From a checkpoint of a small transformer trained on Wikipedia.
Training: a variant of SOAP for these matrices, 3153 steps.
Each number is 128 + 32 x the weight over its row's rms, rounded and kept within 0 to 255. Layers, rows and columns count from 0. Numbers have three digits each. The size before them is the row's rms in percent of the matrix's.

# layer 3 MLP up, 256x96, rms 0.183, rows 73-217, columns 0-95
100:065126182131092137095158133154086073147113180117078103188115160102158163103077104168154139139146129121156114128136072163109134135141091077108059160135114144116116094144102090090133158172119102083135172133078072141123160089138113123168098180119121127124071141095133136183116141094208120078
087:099136138071138122160085150117097103134189082113140105123179162133152158097090137150126085178166073139073153093115125111150102162174139115122073181114118106080190067059091125108095109089111124084129124175182086164096136088155094136153150154151138102099151147167137082101105130175117156098
090:139134135112142182103091097092118124149141125088080074167114123142195125163148176097155164076101143125184146152167100118127184124091122087116119150097170099135146146086143097161120117124166200162139120172108142158091154088049184106100123171127128082181109179116145081146146158125144133192
090:119129124139173078112188061138136115158151065113129133114108143153191161162132144159076125200066153134165139079146113122096098106131117097131116096146182129147067142128059106109164145141125166115107127136054091101114152086140139151156140030137160094142153123099095105115137129105156171166
113:065152145144127174096057118136127124157149104102140120203135133052149121074070102137125168130108153113128154106168147179124114096083076095133135151103131138143111113135141217128101146171150118092097099150132099116138112100151196155124100149155063077094109115089083124112117205162142123146
103:167127125132139130041119066133098092121170124104055152088170170171141101167135090054180164175120154097151115137122157115126145162190096104142141173153107163121114114131113060094121096087110153140108106132177140140147160127141152150118120202155183142143084118115099108094113100129094125066
095:124116113099081120130111136140110043181137097178099119038129144103150157170175191053096200184161101095090123133089093125132160164089165150129159136128107129081129130093165147145110133136147069120103125105134137135122154129123146167092152065145118105121192142133119168118136127181154151163
102:160075082130062116160138111124104134133128150106119084095094137150104141137165149135109151122121108072154167096116155126086164129046108144163099131141129141118155153133183095138087146196156105083168104112154108097108067164117127091093091106158158183146120155182066083155134177123169126049
092:117144187096161078157183108137134157097119124132060154128162133136151131170126068057135144140112167167132133169145120124160097087075101114085135144047112142171139132150131105165176099141137116138099171136136108153144088141077106131040066100151138180088127086117118102100124163178127122080
112:157162107143138059132112065128142119097098145153132122147106149183056115152145096203119169087116147129100096167197066077129125117149119170157151121080171086151074131100130146160117090103112127117120137160100116176187173097092092128142174168085111114137076148129127105079108093154144166127
094:141146101097080102180080112121160210151082102160118147138182044090186123124133120163092162108138098159122135131141121120109088197136167125109131134096135125161155128129153080119168102111137162110125101240111118095110106094119130127102145170159175158138091156140164109067165115147116164141
095:142092198096118175173149103107111109127080101158088113118154138112148072154113091134158161142100131192100110133154119093104092119057146095077110118090105121105134181134168116072190141139102114157166140084090136097102174164095108135141106149159178175062148155093126133130103158168165085181
099:150095108140078146181134087121069157127122085169088081062166140141140154104118174080134108160127138125158154105186202169154122112084063144151097109109082124095117136112161116172111092118145114159126160124121110112158132144111087161143104224148104126150085164099106173092119147140085179157
107:100096118119107189114190200167086129095122126164185107135122089129079117109065166174082185149158111146071130115210099079130154060089103128171122117055156100079087145105103112121147086176124127086154139099092133112138140116132121138107103165136102132133137142141152109100121073121139128131
103:116108139130099160088123131150187087095175157075157138151134145116117075155133195070114166175155178101109074145158138097111132087152114176097117039126094174119107159125169119121073145124071108089120126120088112069147107119121083098141129109172192183113149132167120136110123138095119103175
101:134129192173161168204107169114160156149121176131137170110109113060096075129133114115114139089056073044103096134118194090099103145125096131118049148122124130169123106156111128136086112153133166149130169112128161118136142162178132133123179110125174184136146124127103080130158105158137170137
102:148104105091087168159111156146056179096143089133165108168093155111118189073106147122149115142079144086164142139127116134134150132115117130108183124155096127072170056086138121131152123135135134123196081115141073106168102147112093082166176128123092109181082159095139109093183174141067118121
107:173125170120164109092139124131143169112098190107102088084096149081142114184126137124157153156076133158142107125112170161122153082117165116107174132097129121177132090150147094125126179168152060166064163069148083153122114161164159138144084143127173147172211140102139136108130080102074169143
091:084066098091089073104124145168107118112123122146133101128097098116135116122186125157037131209112166173138172120087131091134107111180111165110126164120110107092083119129119161182133139114120149127138106176156112078114048160124168099164177148163119134132129141134175083117088176140151064112
092:124077130139102134139086133166147144148085130174109151069125118083115140095128135103119164118174111094117115156156121141112099188168117086158128161165231138146181173103135153188110168138102087119078147172123118075098110121123152104098191113134134106124111119100127127055124046102187158138
088:113153109157105108165082159163092111194095123125199160146134101163168090100118154083131119079111130114213157136162102070153122150108122131143138147123120081101174130136102144156152182171121082145084127119157131112091097095174101159070193184171137139103124178107085115125167151099134078129
104:123139115157129089117151125099167122111121111123185101128114177135102140147127168125171145154156142137114169125118089137130072058063062037142174151119181106156130145119111128144124126123121061100130114099112114053157188117137044175118113140119170058171157166166122122152139127104133134089
098:126163115157090134095119163086154153189043114089138153147133072122145125111116052120128139133117136112144100161097080119176125196100122163139114107128137185126098154145151154092153140080069146090149122091182075121164162149126144110112060103093102133165134069112157157142146067096144172153
100:184087130148174150163144159106083115159185096173159152101149131100097129138122136158101178145072127128114119101086096075128151154152150086134077147145111112134104088120157143165108102120135141121142134125157215045126117156117149096146140170162067124123110153150128070060190178103114164172
107:150123106113043074156102121152139134182107149147159086092156166113146098091149202161113138129112114114163159121121108211142179201087045126140131154123121128086161172110083113115126150113123118091103143141132120097152157095120090134085120095159169056156124139092141104146086093155133081107
102:129164152169085054089135149140080106194134132121136176188137142133111181121124016127151122171106164068113118151139115153194158109095127092111111095120172093133122133141165137124079152097135154146135102144132123091082074144171124108094135157069164161153064137108133115096092128103101128117
104:077138102101133184198091142116093145111107162082081128110062138142083075131095121111119114112091110131128126125156115164142190090192134122106123134171110126073168115141103080065105132186149187110157127085128105109137115120074128144161133159134169113170138097140144119139199133196169077142
103:101114090182098123160190139167166149121085064137142131138090168104144121151132161089180151123121135135069130098156086161180114069131141101147092149094180130135168111100117110172157152158146139147165090138143114097171138110098059110143082116160129077107183145103129133180084115088172099199
100:183156085111098152164144070167097177075084105104122127077086132116149199120154099100138110178145040144082166149119153163121149119150141142142118097092106127100146146105129147157156140136131137199215204133126139168108100143174160161107133086116099157121148096144108165082138157138120106132
094:073165121176168125130133145114092155145129104115097163162158162093106088145177113110111040128127208176147125148103166160078143055139092101140160115091180133159183130095143130127107160085094152140053093115165145097069072154134147091124132149142182125116130163128113146144132161130101147155
101:160076064126118110111108162139107130159113060133052114139146138085104157083095124105135188186175117184168157082129136113092127152124165121116070150077192107109154127155128130094127126132187116145122165158070125157171111175136155100103149121163164096122110107090198129120133102156105103181
091:159120161197138112119089103159114103111122127084163124103126139084150151199131102124101114154130118081120051135153156173124129126098058082082115136112117095097118180144166139131090035098144114161108082159118174198119174094111102114172126152144159132133144147134195061130103125143127088134
112:164092152146147167105186143091164112102163141123176095119105170123082067138097162068124149119183086123162154059151089108162084120146140143150083177162149109093146078115176097079087109082149121114108135145106105107122157148120122111171155102149131192155055098121104091115141084157089102155
104:147145074127183199118153135075104179117083129102137113154145158115130129184173176157101185164168144122127085155133113110131086112142123168150090155127127106127125133059138154099137125082144149072112088120153150165057133122087166126197105074140188106127111063122169132115130119172137104081
092:116122072116134129127113097175101133128117138176128148109094134121112115094119133158115077131037175163090168092126077122117176135061078085130039147185149168164155120141159118126099155106159064139135153114144123168113124153180104220138111093122166135118146124164129167136108134146105179095
096:152129111181078204105116143115114049103149107140126144121112152081156105174097150095119089178101149086115129081156151105142140145157095052128127153132111112193128048088074102149086133102072129139081101121077124094115118113122141117170094136158120055127146154151171100115125082135152099148
097:172125123142096172074131165070085132162079110088157158147151097177082147070137135125105183109131135136122147110129164124149145128164102169076110115151110098182129132059055145131056147130102066167129088144138092079094114152131148083186068138153138152119160098127136141153115157142107107076
103:137129081097125152110127112115084158117145086079106131162104012129098137127171137167181177154071141180136154127127069135158122069123109110116147137133141112136115121195110120142092058096184076202144136159173085142141128121147136107078108100123167065117107111121113149146141132107113095107
100:082111137158158129109087121199149130113199162155188125170137148047169123140050175074125084158149120082134121110118132143143133103072181139115101146145146152133133183137184094120101124112108150085119105133154171126167092090123066108137125109113159174108100089120128102137104115096133200152
087:162151130126153106183153158109098124116126150134108153182151126091105159161115174139119115121089137131122159095120165165138102158111105160098142166138138089144120032105186113137109085055062114110155188130089088160126117093178098157080135149106151148149123114113053103127114129128148105023
089:089148071186150110141137129168109131092122155123121248090124129141107084110152104164141112146129121135136146148129148144098119083138188170144061096112197170133098075081131133176101141095103088157131145122112080111160109105075130217131148122120085132145124132097146115123119188133076145131
103:163149096194129154121182120078161123152144169090159093118097137104116093145105130125096125120083156143132110115092174122128126136094092156081117075182148107094150126139099106097133158148165085156149099134123128182154172097108095110090074070117173143100174105157133016161177114136168118080
105:147160175134158126137134122122158144116143198118111095145171142153159095118114127174114142155059197110193128136125145090130150109130173149164126124132132106099183175098118202078173082151190204165147113130123148072098156170105085101131138133148158116170118102102130134119081093124176169079
122:137154066163192088100125114149126108132092126140176176089137104124110096134103139191144136084111112143141120176160094119130196104108095188148061139090103143088144157120152166156120104141107165108128121116163081095108111099226085141095090102101056131141117176078123108145085117138143099153
103:097152182160129123130130159136167134156115062149090090116128130170151204097200094096103129147076136099128130171107124169122104143144090168080124074099082098111092171132150208163148141095100146105116140115122112164020121171104150124131142118127111074129098057131113138117123104140129156121
107:132156094118097152116090089152139052162147106138118112100128145046159132071087134120165134138124150117143146138172097169174163175170102144130101109140153165107084108103151127130098153138091054116164128101139110112067080156118141114074144173123148115102120177199116177080183130166135114192
101:127137162161132145159121068088115066166078151135169133078169126147204103146175184127103162126115054111176107087119175139093114113082127194132122134175129128155105132112084050123101146097065111123099156175136167148152083121146073144145114132142127150077122128118101136100148158166090125127
100:162096133137128196165110128073140136180156117074155079135171145105123134111086176168126126122115153115084088124054128095219164089151137114127173114125082133088106101106121132155115105108177158114090128124086153097151185085097154196177149163138162097140172108144096142112150075144139162133
104:119104157163191150166154133120147127135096122115139084171119113060194125197116107100078079121092133129180154116154201143143161083169076108159089155155115129145079104137120151116190103124124152132102144097109166108095088120093126134101114105145104119087125130099136093086041148067117166098
105:095148139139099106129119096120131095182178108093160099110094172081126108123170176115098132155197170146103147136082161061141156151123065109162128100152130136126113131100103153210108102046088173188116141186137126112154156137084103083169144132122140088143127117117136095122154160100057092120
117:142103151157096139120122084079107110145110133144099148161105131073133193127105197156193116121100202132117168093091115099182130123120086088119143099123106123108108092165150102145139108159175171127125153125066137118167156168099122090148114083187090161141152092148083118199047108119163151116
085:132141107141174165097139160113109110123114152128167055079146141125167106148122094107147088132117077072085168163128166126120130138095122141112149133159103118102116148097051123159106105178089091083095121235147125128110149104115107151140087074123081148057176110112090158169196130111095137132
099:087157174101128121059126125114084161118098107066137150088043119086152165082150119150150134096103186085069101135117104142144105055126140163129101091128073141152160081061156168141115087139141142138116116141141165114121148117174109132165164140140102174132161171156104123096137156204117145096
107:146149155098097185121160122119148132141079144162091094130111160150110149176107110137123076097137126118088081164147148158097103138177113117136120141179147106081158167141061092132166052148129130131132153133102153168110203107123088118130097071066121133106094213126100099142105084165198167139
113:152135110149177085126099160083181104105066137120131150166118080118095129149162107129073095077124095104112129119192149107117079143183132196189126120123163089165119212075093188148119146095114197146116090135113141122086117111146128158123086124091137120093082151115176130114153124169144101153
107:130179189152153078103084127158083148080089120061112167159177129132136131103122172150111154176110166166107087184126161135132143148132120143162138107122190134118100097150159157138100117188111085182149117064131148108081130205168083130134185135147096142151150161092095086141127120108160178140
105:133216118126129091077185143145138105175125139121134090084132155165114057095122160104152133107161106074090115133170158155121120124070120098091160140129133071128154166117106114101183124168124125117142133100145124092132151079187199107184172165088186127146126126119141124126144128212097142171
103:125138130141121134130142140141122102185133139121156118102130126122083109154078162145128171070197117122120143083069150106140098140093175118117075191126149129145159175165182087129091129089168138127165157167112105148157134132122152092132077116082154157098147101199084090080130039192096168112
096:099165139147066043137112098140127100128090139127169146108119093113167106133106114128078108180171145137130114190125073162088147163085186184118141141114096140131100170098190125199163126126129132121111101111132144149119092111130167045116168125091125086108103120135151110111180108042132168121
112:120108079094148123123120149163160131152150080147126155147102114126172057107168113158083117174147097135106175192170058124126044155134160115124178177154169183155093137182105144084122102126093173119102092111104100142155121089190122108086093118162166137106103079098120119174146148119144151103
100:104108190138179172114114128140122093141074105088152179132170123073145169122189133167161077122143086160108150101125115140127140184066108104161112141121158145186119078125134150116109116185130117122137076142128099097153104142103060149111104088126093093160129187142209110191088147148112115091
102:116160093089134082161127155144112140098129090212185087154120134086124071148125102098137092141075141131122063121180123146115146117100111150115188157124137130119116152078079141066102168068089154130116185111133094121164120163115040125129099086174149114141145136116107104135113185103066128158
094:147098170152110193172170073051105120184110181135181138163053161109101089171129160137126110156128144104119132179126139069139120142098133106074173181136141137158123131072145117126119102126123105116108141150106104104096129158052183076147119091134164121102096167128149101139102159111114175084
097:122126144108176163180128164109129195093168120106117101169159119119135119091150073177093160170109144198134077088162138126132118118066131115073095170128118106083107111143125092100152153123151077140146061149149176173098143109158148156173154132125127163156147104090103098064182180168139133167
102:125182101096143142155106143091099144082155133045122172119053140170141136119166072086194122136092111133158124068126178139139085131129095125183082136080110086107159117050125114140108164138119128130120115155044080178128138095159126110106122069081121161128151152114149172151130126141152138127
107:137169131143088155127125146170134120093128133166145097110089197170162123087133096070196196138133063091111107092102122119113117083153138129126176123130130165155152168112135163163120137127157166151131172130183157086132087093118083111092145084103155082096077119108147141100162095026129102147
102:107106172082124128162134141091075153130103178175131142139153110170188127088180168110127088132096131108140110140156115124070130076151108077137126067097138109155110128092144147220147126067104157137126133152081118148116168098118135119074083114181135109078097118104120196118153168171161101184
104:153133181129144105112069107142135135054140132120143133097110098136158121142148159118046121119133137167101121093160120123174107206171094093126152069132087030161073128144144155200181108147141168128161157104103100132131130151069113100100129111130142112125107136133154176113080114124123148050
101:129109111123198093135161138147084121114133063103143112125173119121131184138063116126111106116096055088171120137209135179126139114106188147140140079084114113109149126197098077122123125115142133165124121132126102161127063108169100128128175170163121078121153131127092100154116140099130214071
095:113126153145194126158098146092117127107117105117155076067153166123134174159157160138127157123120123172114095139172163079095146185075138070109091167145158132116140103181116100117113152149117098109149174149115140079088171148092147097105196162203108077126078163147116148111185178183133131115
105:138146105141182142115172159133162137127098112070130174141085098131140147116118054160132071131124082130166123182130134122143141057127116138079112109077111107163088109203097110151146108143174120133127153089121108144164146086117075163082110142150192095179133158123160175167171098178190161141
103:157089153133139097129060100098167162134075180188136157069077116126168130129157097127107161045118117220150126119114142098089181135104132124102120150154115168146164178159148078165112111167142178117088152144134144098134091081121110084112168126130168094109110130108081132118158154165088097146
101:127144192170073147093122172129124155147125150102096086105204139135200151158058142130102109114124183114148182088137140135102131122116088146133123112125163112114109169138138150123162119091158144091135147172188106145159125135100127125102138138140150087175068095140078108127129168149082244159
100:104098168153151129188100192101143193132130106180137128123187101105139132130126100138184138093128145143129144110081160088099085117087073143092111102176117129132164147152099141211113125125113086085115121095153113160115137139067110109103175157085103154084132091111209122051139096111113138087
099:118136144160129173174136129100116117109136142153123124217128145167107229111119124180141165113117147154106106053148107131136109140136118106100160193120164094114139193157167167096097087185118169111120171151094148130152161111088112081128112151147106070087112134073114097095104082083168138152
097:110121164099143132117088122131132122089137158144119151112175137121128122084135150057196215134197148098080140131168120100108100098103099130157148084148087156116079138134145157196181163134117210136129139122127196108070143144157119164180095098168095078124092155122155138158091135139149126160
098:160128127124203162129184143144089157098125121156100102102120043126152120127166080198132085105091175123115174116123085098109119168141057100125077116179185094127075082129168158139108139111159144139120118137189122133163105105177111149114130163142165137106125053093106151125174127089150125108
101:119164158034128067157116176171127120090112117150142140158164141146079096129064075158158134080084169117144139166099127113113141148135103069111137123101177092165131135119070145116084119071070163173059095087149170101133099169129141088144156131121145102114073162167120130161154138126121116144
099:140155133122163153162073127198153115140109096133104133149082154151148093151127153121121153194121156148155120121150093075187165148140123091107123165147153128119170102094160132138128137084162137169133110172112110154108095125063089181205192180078134079049111093110135101086125115136077138158
096:091124116099065157101106121116114103129120141093105103165124094085069141142115129141133068171060128139105085098155126092083080137119140132131107178208147090173138117102118177151164081119152166144157132146120146161124118107174126123109140079123098129106169177066102122123159178217184129089
093:160154094130135087089093133057119127134116144132116075129189113189077078128057119159086120066092098161147145140093158093140114121121136136165143114148178160121126153134126170084073134079157108125087101097085117106123140161204131153158107133152170181085161139195112098119132159124137152076
106:047140094164185126111095141054108165145133179123134075121076118133154129146134126143112145151168158103151143110120111151181070116151107120111110150172126191109136113078100164183132125181108054165107187100126106153096096139158117137086133122116117089150166136164089084178171104148166147171
105:068098075130100097132183166143129048132126155138157165107151121117085120199129116122107086098127178082154139133148093152127090095142182183172127111065100151131153140080091152142139119148123121115117113091134079106134215105054104100142130099145141117141078114104159142071154115152120080161
101:169110160164105144167109134086083098145083160077131128132199133105132143072169071110090095112120104113116193117167153140161167099143127128151092084131081087107075086123096123131104144130119059085137095154102101097130189153129132179117152129131083196180156126157141172089158155108091150151
103:169133154131133087097083145136112136143105114172116157102079125072136126141157101178130132180120103147112120115165211143057083159081177122124093110119170119087168166156122141085092146073126171095128061169127089076095163127151156126136211113135093185110142104169161144118151102123141108112
095:153154150096113136066100168144120054130151141071129115123174105133059146105116154130080153093198127093074168160101161129131106157084150111114154104082128081126119194057094151136139131150134097100202100181110092120054126130113128133107148160167138129164129131118101085116122140143076153156
096:134153185106141085146155109134132133132124126107098132089122184129179129111138123104126143159095121140175117144124086207126148086059121091184157164168119153112141127140128107115190114094154091140128168156153139124104117123147131136163166112171181181037192194127113094137122118068206147134
102:159147121154149089102148080153104130148136185133102171116176147154154152182095124179106156080073138139124128116161106082126152057150137184128135120072169053139107129104072133146130094146145143068168161113096076130118135127157120176144098195146151169176141173071140168100149129115086156121
094:091089112161163098131112149114099162131116154089103126124155133110132125149081157164094165097106138126134186053096118133155133103164159126078109139118102059110109103170153089161146199188159088153159173047146131101140134071088192097160054111135130135138110140104173160134098150096101125112
101:110188117191083097122053122136148142127095189135173195140150120129154107111126153097136162082182169116135165157085113154141190083107083108146104109103118188134136162157096093138145045123125103107076083126103158069186124136138153111128067116090154135107147113136154134114142129102087151140
091:119129152199175097133141143114138126119129164153170089093158135143144150147192124136148147148090149169133126114130147116145137079140145106101127164177179212138106105129078117124140182095161075145149076151073135127106127106086154147162141119089070082155133174044113150071161186126122173096
102:163092126135103087152168117164126132163170141149071123138159140144098150068198142147186120127109112137134153166066104130165116066144114106092149067053092139167161123154080157167080093162114136089068171111122167080096100161093109089150163108114128121085149130149152147134176126152174128114
107:139090118153093145096099134085162101110108170174133102154131092152144158140135165094155098125148164080105067145086156131160132144094132138129162161104141135137174147101080162089133086107131169095123135108088126141183124110101093115119096132112071059129143136255139094192080096167130110145
099:137130097122154166176100131150111142133096109141123176184119213205092064107112103107167117149123094123078124188119149126110115103140147153159129142166094130090125092128102117022156145157177127114146119147161187133115169125137104164092095219148121143128112148085078137115125139113158095135
096:135137122137113102114119104111157126092078172083071170125122137145138162073098134097137136176161103122181108110107145156116131200125122164094090098162083166131149076118168176097148188118162080155110089146145083122142147158117129052151159140186163124206169085117140148188135074141121112127
092:085144201134094096089164136117038104139150164179083140116136080150138138118075151136127157132133141126165153077160148103098151094107191182073186114155129159144132072166178105095160119069096106159156141097131069106143114169126130190130101118127139151110106109106103126151128169172096100139
078:208145083123157118118137077070204110126079205153177095116099125075184087125146120129143121073082116126090118120123192141154147165162107147148082119159109128116131184130142139122095109114179100101117163145140140130200181114152151123111110123101123125117191140156151095117142159086096139082
090:096142166143126172148136152119106100171135155172136143183096097122207129139142167140118190122143116164147076049050134102159130189102144154182174101123107070153093061135153126134143092146140183159088166116166175134151130075127108131128144127105110136159131157149097155149104127136080095170
109:137089145105113157138146095079124122113176135198144101109128133123113124142131175108176233139109071163145181136149134130160157139099136117084147146171085064134148097115148061174148052125141125106146110071141077175140160122140150106092132077142137186142127142144145100087144152160156091173
113:092127164112146122155135133138172173143095135140139127061087207101134154110193090059107136165128128125186094083126138128154172103143135113117140113085186177132150096216127095085126146184143097166102111095135176068107113109140166057152110129135153162092122116114129144119186157138122122106
093:107131121164076126105136131056080135168064113157155142148195128154188122126057158136131095174142110103162090080138070124128096104120163060122156127127109115131091149096150153140145080131139111104146101166127107164124155098114126137111144154135150089172113157201186110112132117178101191197
095:161168137084105134136113114087120162116129119143128163175142065124125122151102109131139095121083118144087058140091130145099192087104091108136079142210093102118082141118137118115163091104109183160136139102183128088077122152110101178101123160172172089110119132072087133136095093061111188091
092:110127147166151071090061109138142138144169152153106087095138134106110094087138124152110129125116103131066160145209123089096134071158164224094145138168083119146095117122135117125136109110083126097119128162059114138133128142172144146166146123177073179177111091086069131101088097163163135132
093:146087110070101114174145181145105139139084143096133136134101094125106152174152086086148153163133179092092094064173071143086133135110127095135131073141124153070117150116198126119106181141065145116131070164137123123148088152159116096170119163107128132117198114112162113149190124116084066153
105:122129153094112100091138158167154060182168160159162142166138157122126144069187117165137157106093158153108112124065129127117160127111077119101146041118125101109075128176079129128077146065195143180104085130108093123102150137104140115094098162151123132088174143168127148072158143118140174139
104:074100139150101096120141112127197135161139147117145104118121108128103114173107117075164060123106139093149170156143153135115079134050136098150071143162150096140171072170118103079156142133160164141093108122162177173174148078095154178098155136076100120105101147162066110201108138136131151095
106:142099120105084073095199114185108178119158157094162172153119091092158120137106125096103182138182168174144127152133134109144140064125090117057129158132129134092076110120121127102145130050144083138096133134174093074108124122078159104100123075207174140157141135084124146125141141119100096142
094:100165082101177101132065123123103187041085138136154097098084132141093178194106099134154119139156095097128061140167110190104097133168115121128114144168140126145083123134140171142110150097139132110134165070172172139097128112116134095088156093152169120134156126098078203075166114109117121140
109:095058096128124136149116108111152181172107150126128111147137152138164112063141125135154177128154162154191149122113115082142176097142159190090145120109166129161151127111145159127085193177086096149120136083116141135141137110111076131118124088155074117081111063157185085143123100107087220159
094:104163174081101115125114100084090145132152117148011128123126194167160137125080140169137118066170137106130182149122110150113101161156146157134178134144130106155134133150117152166137122128152119089188176086143168124130161045100174139097136202083117104129154115173150141075111105120141136112
094:131123103126172112151127092074167096117172112118135165127133146145144093105101119162109152111118113112146135156157161105148175102101179165049095147069092138094152183106158121078105102118091214080162103177097159097099087099130108124214097134149135117117180167137111104073148161115084143098
111:126105114174156101083139141144065075051159165086138136198114133123097138125127064084148149140110158153137128157156153154147088160110132136142098114125150182131181106163121157134132063162176149049125087129109141157095143154161118164155116131093103128174108087146121152116165118065175096193
100:103134106113116106138177180144204142078092095162092135066170105115137172114138118135161107122127152183115102160163159144092114123178144122056132098110071143153144188089060202150137147164127166132113122104211140171073091130127135118121128151138118114085130145099158188091147126154120121117
110:186102169089160118121085117118169129185107120084126179197126111097103140158115135170155128118115140169101172128110109123132118155180131036157223111104152114069096132141189068152152142164168127159124093127057118146116143101127137133148133114141096177122165126194099141116095138155128114115
109:084191167133154121099072123114090140114106104122061057083149091103103135160111113154122088077066104151149138153167161144046103116076096111141117150108182143093165115165142135059115101114145151182199138085101157135162164091172097135111161123123133138144150154115158126173123146140142102149
104:163111141145143133157117159113102138106082159123168164142070125115116142127102143139111127148098075144105079124125117091168197149087087142139135121114161129122157084161141179116044165119113126200145139095090095188162122141084129068117132090189161205073143162108125154118061154131125133081
099:112114169110109178137095103184113140067135175131152152193111126118132116116135120048068142116160067144122098142137083196121128121142156064128141114128134130139088173122108105161142144181147172113116132120137179140131146097130135078180209104177088122159110093123172114154187121111170184145
097:107138084041168093143109079166113111116117141118129105127193102134177060122190109151144145200126122128156148186151152137097156157199119149105095100092125165114112154134138109075154131146105104127121100127139118144172108180165116159111171126096141086120112043125105172141122150090085136186
108:165151134198148129159127115161153122136073074109124071169145104149178114087085176116118148119156160124074110159140147118137125141154071153096079177047135150070142141076103101161152112151160114098125125116121108093174124111172091133171100093147092155088138108166123114102170157137053131181
102:070150126145119117188125156109118078121123156116139110096162063170188121111108132091085143142177132161130116149073182128122101082140065203145165106143089162134127128143120102147070187147164128140090071143113148198151132131134121191198118124108077173129119137121097174121127106147135102168
099:164125154157139098135091112084119158083152065141109125095170163072094118075112152165087126121096175114144167104191117168126177135172110094184163132112154157145096130102127143195118178187117169129107087130174124087183074164095124133100132113140124150154157130124174042158115130155112111127
106:083135053168133136104094198218108117144125184124115109088134146124135122119167187140121139178116149113147151113130112120169127144136124188086112154139079168147107133064123113151168142128067153146096118130145092087081107144116097117141125144112142172120107113095179067143150139073034155122
107:134093072144091118099107105166101119060140162214124136084175090123111125110156156184162104121154082099113088177153145157149078095155127116128124134135164130112153158170145113109112116150164139077111096170160133161193105176110196135097168137075151135150089147092137110186060142117111106134
103:134123192080139095118174108119128133167079142150148147118187158125186127101115133082105095123111156121122135119098121112161127133144169183139120122098105111133118143126071124123109123154104148078116094165133110060108120121164132145227124078200124165168186114140113087157123037118116188076
086:130110097108107141091120101083098149097123140097057177148113177149120154113166123102097161151074111094114106141136066132196145160109110079129092124180132174164075148163114142061107135119174135135093138160051111171114174116064078087137135096120154118119158126199119114124112163103084133157
102:166155097161160090148166121148136116080123051132123111076144111173177148163154190112108102142099187136124133069075143086176092179124124154137142153111121129142151173113100119115145103114153114111146082202116091156125150051150139129130126151130104126137072136097145079109140162062065133182
107:130135160138159196126119092156111108142078098133128075193140124081138141149111098182087125090105145124146136114085125128177112168117084131146143112101124153111164139130118081104188135128197170133102060160172163112090123106135129119074126073204173160125092098128066165104133126149131052122
100:185169077186118132108082097143133117129103166140129165092123099172152085102108092115099067109118160096160102159128191175104118164127163118165125127137069100164108101135145114077076128189067147115112107098200174112123146140088134150165154140082127147134106129173132079086158071116105095148
093:152178127102184098093102062107169102154141077114115142113112129166095126063152115139043118080144038110163096068112111190106082136158132144135122077101119157151132153192122142105101139157184111129082143162081128129095097151152149109131119157160110161160103134130089148086148146167135148150
102:130148091132182149105131128143159095119199183174117111102136106110086110116156133097176142132100125171139155176112154119181156138104127111086154102131165077050136151067187099131073077114163100089098150158138181138142112161161108127178134102121081105164110111107085095187184122116120159169
102:140152109121109131152161155103103175162114115139151123179133114122151067154042109076056097070112109180082098143160197166151121162140143103070132169105081160156162096086127152155154087135086105147155111119135122109157136119094151217090132078119140172125104120079129086125119147151122145117
084:134096201139135117112133164112107150126078157168068156135155130136102164199101136172088125145120119135101194139085079124136196023088137194113128133105118113161102083124118118116099154132130124126136132138115071134123127171108085127121169134118117149068106064096140107138101120192175135086
099:114123159151114097088105170157182159172173099091163087134069159129149104140124154090112115137127232118139135065176136145144168143115151110139143040161130149128121046131113154200123085129132111170143100094060124096136113134172111130100113108195102119181122140139131119116137125105113134156
095:185152108142125091076164092071110126135192140118094089115162057141168112140099113162120127111208123137103084096149135132170104104108117082125160135098136084162128119158052154093140073142080136093089085140129108132125087193122146150103084161092136099109194116182143126180103142130150134114
100:087140089107159060126127116150137100163143099176138159114133157107141103088120118111090105140122159088175136092100163121177160123152139137116133117098121179098112108189083090083155148104090210104062176144123181113162115190131160095131105063078169137143152195169100144124123159177132119113
110:100155160120126065184109144159150101122115164139148120151169155130131114114123071150117025116181139166086103173112162155114106116106132097127150096126135068154161117159072184141027097087075108147160099144102135111155118160195133134079118152152143112124088131118138117106156151168176120151
090:135159129153161100133129187148149173157133088124109145158092164120070100187106124154128134161098118080112122096130199147132131124128131181072106145113113161187088055137144147160201109214142187167126164091116149123086105100123126164120137058102108126147113095133103150141139142129189086149
104:145121153169077190092140117080118100155153101150125158122142141085155119180168129112153133166151127142068118103145141136097081122108118100072102130131134127119116177075107116106093107086085111185120132183107077064097105115147158177123068070176147173079109152156134147185123095090177098096
091:086091030167123124108155107108157129065140125108143154127150140095095191104081111146139174114216113122127129179173074151103157147149102144129145152142131146087142120094171122122149151159130111105118099055121115105138149098202137036151124068175161144104148143162143146133097138118135118105
097:138092153135105117125116073064160061111086159144088160140160139150123117160144145174074160099171117157144085186132151129110149108153105122140093112102122207197171122125136065118120097124152181177106073084120146181156098133115104128181108200114104134115134145108111119110054136093115114119
090:145077124128130158117115076135144117166131112108110100124101167142138150146103155128176107111104103107094147131077179119164120171129116117087151116197111101138125091133162095129130039114122123169085200093169127069140136084118179183127098148060176138140141154172068150145151091191145185138
083:159101111115111110101119146154137168091122156120121117179116145117118101093175163118193092173124163176070116105170146075150164148115158117116148127170125170180120152145085122088132109153157082150154150088122190148114145179128044134094096105101128108161113148223103102077131065093127109106
099:139143117048104160133107118140155136075109172145102135216082122144124127150126108169125111141096127205114162133117128141090154154179091112164124100062124117134111099174143115085067120156228077097155137155146136142068142118152164121128096119135088136079123171106144162140148106177088132161
105:110133130138140180146074155123094106080082115140151117166084090068125089147128117140039078079090096117134139153108090115135144088111177140113220131119155164143123112148112162140090142118168240136159130152076161096148163124127101097174107075123120123138137126150145107115165101096108159127
101:101116141121164084134154105149195153129079101134190152160157159122108126119143133149161112067147173176077103133144171132147104076100085071109124084121094130139120132163161085137073132114104143105173198131116127116139118126158151059100124070072166087110084135142094174065124162132137075142